{"num_hidden_layers": 10, "hidden_act": "xielu", "positions": "rope", "extras": ["some layers without attention", "local attention windows", "shifted keys", "gated attention", "value embeddings", "capped logits"], "init_std_o": 0.0708, "weight_decay": 0.13, "lr_head": 0.0155, "schedule": "wsd", "doc_mask": true}
Each number is 128 + 24 x the weight over its row's rms, rounded and kept within 0 to 255. Layers, rows and columns count from 0. Numbers have three digits each. The size before them is the row's rms in percent of the matrix's.

# layer 5 MLP up, 1280x320, rms 0.0613, rows 1190-1239, columns 64-127
102:097103112182145126095140139178118134134120069150145144113111132110158158130114131109116128140158116079143104099149107108132117092132132092127150065136146134139112139120103153080114128130155160
096:137092142117179109115128147119069116114137133106147131118202117120121150132104133123095109129091142124146128161097110112151156115150147112121125121130151117157149153110179123153112125098125144
100:128106115144121099099130092113110128085172120108171151118138111119138135134116131138138138131107148136074179170161118109105127110114152140119141137137136128162110142151150159125093169109118097
107:143155164119125100108150141104090110124165122148170135132116129116110156117174114124085148131144142087106142159107120090136118133121124159155135166123154108115154126172129147144100115097124127
101:121136085136144135148101152107125153161137088154159108173162144102117130172136128150114143152116108125176106150109158110137149137107149157155088105124076104120155092112129140175130138123139136
105:114139140125130147148098124203139124127104164132080118141123100110119128113179102147088137148150150077113152137112133128119113169145128137143105126127157141092147101127111132108136123127084116
094:097142108086113122140126134132145116134126127136097115128144103131124136122155108138138139178166139116124080128153093119083137116128134131139180125160119157126120141144091105137115131104083108
103:113111152135139118132134104150173140148152145168130149123083131077098121105165147115083138137110095124108129125171123140120129164103144098134186141072076138142174136126142133125136135136094119
096:140096167136201138125115118134140087149135145093132196158089113137097115137144144151103112129125123086146099156141105135145143162118124146145129161107128118148133116138152137128117134070103115
097:165119124122139149091099141145139131152133120107097150139120120114158121099171133094129149127100139110091112115129153113150120136162088197138091089132063176143150152098157159164094110144156100
101:160103142103114140125090132115120129125136103148159155136112138102123142135119093183153117188120102157132173166119126137144116154142133134139118104103135137192115172122163098142110127123113125
100:127160119134128130152157117114108132159088119145094152163124151098137145102170147145087104102166107119126138151103115082186157125143104154133086107109119149122090127148191102112089060129142135
106:138173141143126107140131153183139167097183112121131175118082140086142137122177164152133166122096102151129098149147112144151167138126099160165132137131144150147110142129112116112131125135133139
102:118089071109181101075130096144097132160158128145137098129092158130113140118125162139087142107094101138102159165176147149149149153096110136144154071125135166142189164185165068138128107135125100
110:151129120126127129105059072132155108089139134152178095114160098103117151153127143130133155112126130096129124117125081115167131173131104129116132119092111092132128153151125152108150087151115089
096:102135123156161113127111095125164141109115121105137154143152126111112177164102116133147111078091119125162177128166091122086110158121135119112156128099161158125104148111153119102176116158085111
100:129096155157121148119113129157104122138117120142121149119139122127134180120168142151149109113133118100097143113077092105133119122143102118153112135109117135159129122190162140186125091102130118
091:130113111099140161111125135159123133087126121150194145136125118116159117111138134133102122119079108139091132160184118111124107076105106177137109107143081095121120151136117112132159121153140072
096:083144096133131148138097072110123135136143134163140138141103121119121135108150131179099114104154100114157137167116173108129109130113104133140128065130158103113154155144145101117098130102159131
106:107142151140123165124146106152098094115117102140117143112140135139117113150147121118151103113133087055174145116138134159161096137159113143106150124107143146104125108153102102103104089140153128
092:117124134129140098124133082132135137089103096128149111144159139111144163117144168127149071114120119132123080170159100130116116137115105113121102096139113106113116180129130123166131092119142138
110:105125124095140124092108131149097144158178116142089123118086176095110158123125155153136095125175112157102108108132121100118091117137100152142143127102112114132138098112126099176142109096105146
113:120125124093173119123102121153158140098114135154104124082133166100138130114180094149116116162099148098166085139097110088134153171121102155182146099124131104109141140125131103080117140126085122
093:149134137129132149108051128091091145128111139123166129159103179146135130092143119168165108130136148110130122134106120097136125137143147105146154108107128145110129145145107160114115158087154115
109:152087123120131127084092116099134062168142098157125148186103135121151167097168162068051120134137081121111115103120146149107121156128100123158151116102133134152136083161135152141107094086091104
096:096104070088164127172114091153134123088116124127125086131156171159101174076139164165124138137118163120135161149123171128111120148120135096141090138120106162149105149140156120157100137125138105
116:113172145125118134131080141139143129159169096147104128107100165110113129140160106144106141145135113088128124168125139135130115129173127157113167078115148135109148116133141116120141132119084145
095:138120126114137132135131104120147125137168095180090170128140120147122118145136126087105111105112108114137103158166156140129131161120148121142144142127138158141137080129154102096123121087100116
100:096120165113126139141133132132130103152154127122102125166086152119129116105161131142133085127174150117156086148110095116135111134139109117127156115125146135133181145120150114115109138137097152
091:096154147164138088111154108144137121134167129138119146135122095156100105146114122133085082082126115179153147130092135089135140156095159112125140096132102129112099139083141134163115099159130092
102:083147127138172119130132115091175130116131081098098118167135127083164152101126093142129111115128110101139174122125091094126176141116130095109140144130156123150133121130140145140118113092143098
100:139147144106144146082117145125128154131184110139148156161139143095165122138174094125136142157155107126130133127125114087152118121091127129157174132134113123124132133117140090168121115125110113
096:142086138178133149093114157166128105152137107134110118158183106110133118171143171126067145134068126138134143121132137112115114093152117148164107130117089140084155157139137138125135118139144070
096:139121126152109142087123123181111153156113137129152174082152143122175141127166192130144118122106159124131097101143130110155143148153099183148161134123082092140147135130110107099163126117090165
108:088118134115124153111140105143159097121122131154147150164125146165104113066106142128150122122116102164168127153107124149113092114144080125135155145082120094085136112126134099128091114168149138
101:176150163108117121141114119135109100101173114093100144102157136108137125131108159101108095163138108098143116119129126142132165163113110087129121141092139131140122105150143099092152148099045132
101:144134125102124120134089087119117125158123149100142144122140137126112156079127116152165097086081119109101104141159114101155167142139136163123150112103109126123108121156129151125100118161133145
095:156114097150112157107116112186127131145191138120117170149107136077140106141126142094148096147126144165088126170125126133104096118131151088148164109106086137118125158106130088114145140106091132
096:122073115141137159135152096168145121155128135169147096119131137139118160120135151144149086135177126152147137142148135102144159127159091121111130157128115126118153119173158121143122116146073136
101:099107125166137126127149105165102119088094120121162110115094148124099114137102110166103110117153115155125200140138151161138125141122114120139129092109115157118143133092161154154134147134130153
101:140116109088143148159152136131136123122132110168139174116111118136118106127139132090087160158134097115116114125156124139105113135118134101134147106110127147160121138108173119169096120125132175
093:126156138131117126125133090110112155145132091127103134120146092131141173132140121147094131120097112118094147127098106114142172144138104113127174123154135101139139147146130125143130128101104093
088:129136152129130092113108095144157126148160142123145153146125132070086120094128103128145117181171104136177151131141087112096083125126149116176164117113151123153135126118139121155123143148133126
106:132126127107145121109075100164141121111125124136093178138139115155158154125139118115090134192129135190120116128115125134147139142100136127140123116117126163136121110146140105075136107088109107
099:143115074124132111149126095177126111112139148102125122137115133113168161107123193133179116168143111138133126123135120114126154146114114089148133087109141123085141131156180145138140119136096121
092:120150107097149141124106100122176134195186120147191100170136118102151137122166083121134112128096098147130154153085103112129144141167145133137104139121151145116104131104150149127135124111148123
098:155123145129127148113086140128115128129147082123121190153104132124181120053099103137131123130117130142111122128100153137132099143134152177147140136151130146095146160125142120136128140059117120
113:136117102111153115129100104129077153130120113124198129122161132121115167081127126124103141152156136138144154144105163136119127154126141121157151127073105108120140143144162185092094111128127113
099:092120130137134101093156084164165107107190096098131164132092151079110109159150139133144095139104128146125108165135097115092162130130159170141132121125136134131088129126148157133116141126095145
106:134109096111121155113115138106130088116115132104109130086140126105162122147175137094158132153135085128125149174110095122138102126143129096118104098127130130129165154171141118127124066148120142
# layer 5 MLP down (transposed), 1280x320, rms 0.0511, rows 1190-1239, columns 64-127
106:086142106125143123164132091127165135073113148131151128125144127132158130106096119130134191128123149099125153113082126140080103180121152098125124170120124178082115134117143151124098169095121125
095:122110168111091141117085123148129156125137121111088101074178146121113162150137143135110164140119140142152134132131137124093128150160064119063167101123098132111089135149120086138120127096163139
094:123140109099118142137115192137150114188137108095082103113128142117103096132147126137114086127151099119135081089125152110173141068135117121101178102142110131124159153091149093102133156134148158
104:146127147171141160149119159150116106114148131123128104153106128138078133125160128136140126094127121099134151120125151154086167184107170155154134121125182135102150135157106141141143127143105151
101:108181129128144145107156134138141154105148137129112136086080141150141122116080116117112096130132127128133094089137174102120133115114127148099167115123133147148110117125143162164121147121151125
106:099167188165117121113101068153124105138144122109121122144099089131073123187168106115169124132089140096192133110091145138132155125126096150141139127123121107167135135177169170085081120180115140
093:108100125143162150123090091133126128129115109119131138115148162152152079136134154172107118119102111196061183170105153163118171137123117142097109161173154103155139104148169141140134161100161135
102:134154136103141160126156117155192106102155104122145125115113145151145139140092124105128166123127155129176118116140158134140147077113112149181107128181139138115178112158156142120134121141153144
098:117102138155131091086116111154131104115097155162165055142149116143157100127144133097124133115151131155162140121186071079126131101126110144150099150131122127096143121106101137159139146109140136
097:111126143145126100083140105161119161094174119109136125126149092118113119177134131155128107128143156091143140095115150107129133106124142143094082159132171074136085095118168132144145128150135113
103:136170110154087124141125101162100097152097093146165142092122159122111123090114085159118148111089159120111141110135150088121120147135179123177133125126113135102113116141135146125127133123112166
102:136152107115135153155110113108142133141106148141119106173087152193145133121163150137132149115077121176110140116115121157134137124106097160123078109139122150082126118134156129126113132178150072
099:113140115155156163175142114119107156103130116113174144141111123121116113132171074127129138121112164164106115128128119117114142105116156140139117119120114122155108154103155156139149140161152200
103:087071112087147121125115093088130122108133127140137109115172149138152141114103160151105142134151094145136192089057087092146141105086124136151091114119124164121125100134112100158126166123112107
105:115145153111126144128083109138101101134095126112110139131115090104156161115147146115099129088153149151135123140112135104130115159153133134134110162151096116132159143164147157110141076145136105
096:147137113066105147085090164131133099154172124095114126101125143134147101099155142125156119189162160151119087106097158110186125094125108111132124103123102153140159134121136138138095096125136135
104:130128181143120119139177130108139104127096156120080095143142110168146157145147139115151097138140166130116139123101126134172109109070118160137104128144145123144110173108160167105129118140142119
093:148147121132110118124110141141147144145116143157147107150161101147154128147093116117176130154183097107113168137142085110145152113120153130128113117160128129116131119149158160136156165147095119
102:106154143112150115103149142128146168150184158123186121120158165146121114175104092107138157133188133097131107106103141124157123122102137166134128084135153122099086123097124159112080130143143123
106:112107088107132097160114126128129116132101178107131122117101177138138099109121122120110148130168080140136135123144136136101137129118107114174124140150157133121141089163116129140162149118122124
095:132132108132109065115122140152160094166122104144130105125140084135069148098115138152099122144110121094133100106100132143121117101146156117119146062124156099152179105092093122144095152092115168
111:159171078145106121147116121092151099120133111138074148109110124136107097136173102117191111102068097093114174149136111149108134126126132121132134104136097134150112106136085084104138110112108142
110:085157177147111122146156077136115120106128153136121155171106136159113119131136093083158122140156125144173112140130122126095146078117145167159112126153128117146114139136051134136165106107162097
095:106137147108124101124168146103087085104109097109142095139103121113144130171158143115107113113153146164134120125093128142153151031100141120115143138156139132137137125129163146144072189122143161
101:152150153131143115143170116105128125147144111128153155163150119103131155107159135121111125141144110124110138102112114149114115081120151119157108132142128190134102050130134160078109103109110100
097:169185134089104117108182127099114123141137071107110149097100155139151111116125177122141105147135145119131133123150120134117133068087137134161109086107135121150133096090096131103114099127102113
112:103146140135110104092100112129133110169130156119087092113095139142117137123127186153114143114102158131146116129112120122136130028130120151164145159097158151157097088168168104058125127130124130
100:188168143092101109141116140152104159115119138106097143127123124124134159114162114098159130114131168125144167116139137117142092130111127139143105138122121137168131127135123088122074114113103124
100:141110140097144135115103116110100128120117100139157105118109113100137164100122137071135110110095145118132124101098136136126118142141166111099179123090074094172137095129093125129121124132128112
096:139119139166141148181142122100133095116129113169141136148126123146169124100113143146161124150111152079109140136105112142096088110113129155128098133158124133129143131164113128072124104123140065
104:124138093108149103090102132112168076155156129136129090111068122137155170141128112147129085122117165097155102136083140163111115132104126130115132130099135100169128122127119115107120118155125132
101:115134141140109118084150161099120108156102152146143115169157085115182104127122142126142081125138128111142137135145100074155132171070149111160136142100118127164109118130154134134119121145181132
093:153106104115131107168126113113137143106168165082153145115099149122126184109141117152132126116127127132126075129141130116110118131133135152092156103090115119089082095128129127134130139083105169
101:057141070102156094138174116123108108133104133116083148157167110131121130147175099163153150135120174093109113129160128115104145187157127134140135111150112119116159154134100131128121131168119118
108:118136103095101151132157115131145126144146174142159113159104123148131149144134132134099154089129126121108126111130164089122095195126157145175128106144082133098123097147163118160108087136144161
106:161139109133115124125125145139176129098112114141162142126116117128099114122123092115155107103146101106123148154164112084129135168114113112170110121113126178102118093124093140180128136152127130
102:111108103129107126145127141115124145129131121106088157133142107167151136095135116124151084116095142116133116104126153113134130196154100127156170127105071111111159151125119169149160090159128126
098:098131137166117113107136110144161131091123138124165079141134053092185111143137067110143138151106090156140145114117110160130132157133122132120129160150141131138157148098108128107152117163168058
098:140091156160123120108111113105136144141144135102146108124102151121163157152098107083131171153149121167121175136112102130155123121147172137109124140122120147087144141131147133136112164103112121
096:138160131146122134096138135110106126193140077122170099145074071172083155121143128097125143142149124104130140113117111134138153129120118185112154120105108132128189117144118141117149077102114158
103:138128121149117168086138138157117137134169115133106133116153125129086118124166180164138145119162123095174117114125126129136167113138144140146151151142137146127132111155141135117137116181147174
091:129096085105131159143139121122141136110105120125106080123158135099105137112118155147141095113149151154145099162180118099108109160116155182157144153117122153095111114118127164156175172161131140
089:166134127135111126077150143099099165090114100172129111112113117161155111124134116159153170111112154121109126118126115114103175100151121152120124109137143101141170151133137095123151153113123135
106:128138124101164147133183118137150133139126137139122154104136129149104112114162139115153132139148125088161108162123123102125121109138112100173145091138080124113120108119170128158141114137118124
107:148118146076139166093085164134124093119151146134141173112102150111148099126151179162119177116116131089102136113163186141118117179131096140109130105127118141133132121104142134096117125106100186
090:139097109109166167125151133135117123109160163158121134116137140127127127125095164134131088120164143128130148145143105143081042144135122070117144145107071093120145104124106128115163152116123189
092:137131114112121168109151128118154153145108089122112099122113138128124130133106126098115116126123158168133099148130133145140169129136109129143128100152127101150122116105121144139092118151146146
112:135117132139111123171155108113180158121113144138130156116132148130151166157123145096127124096124109114107113151098132154112125187164136120143095128165160135103156118170167114120130134111166095
095:134145130120145165136077138075139102166144124119120117156126099132150162128135127049119114105139158125148160085095112123157118127129091133119139124112117122173173116170156138091073115103162111
104:105115140100115164128127151172103160109134158144137137160101114142137131148148150150091125139109093104116141151103124132072068192134156138084122165099092086109160124159126117144138163099132139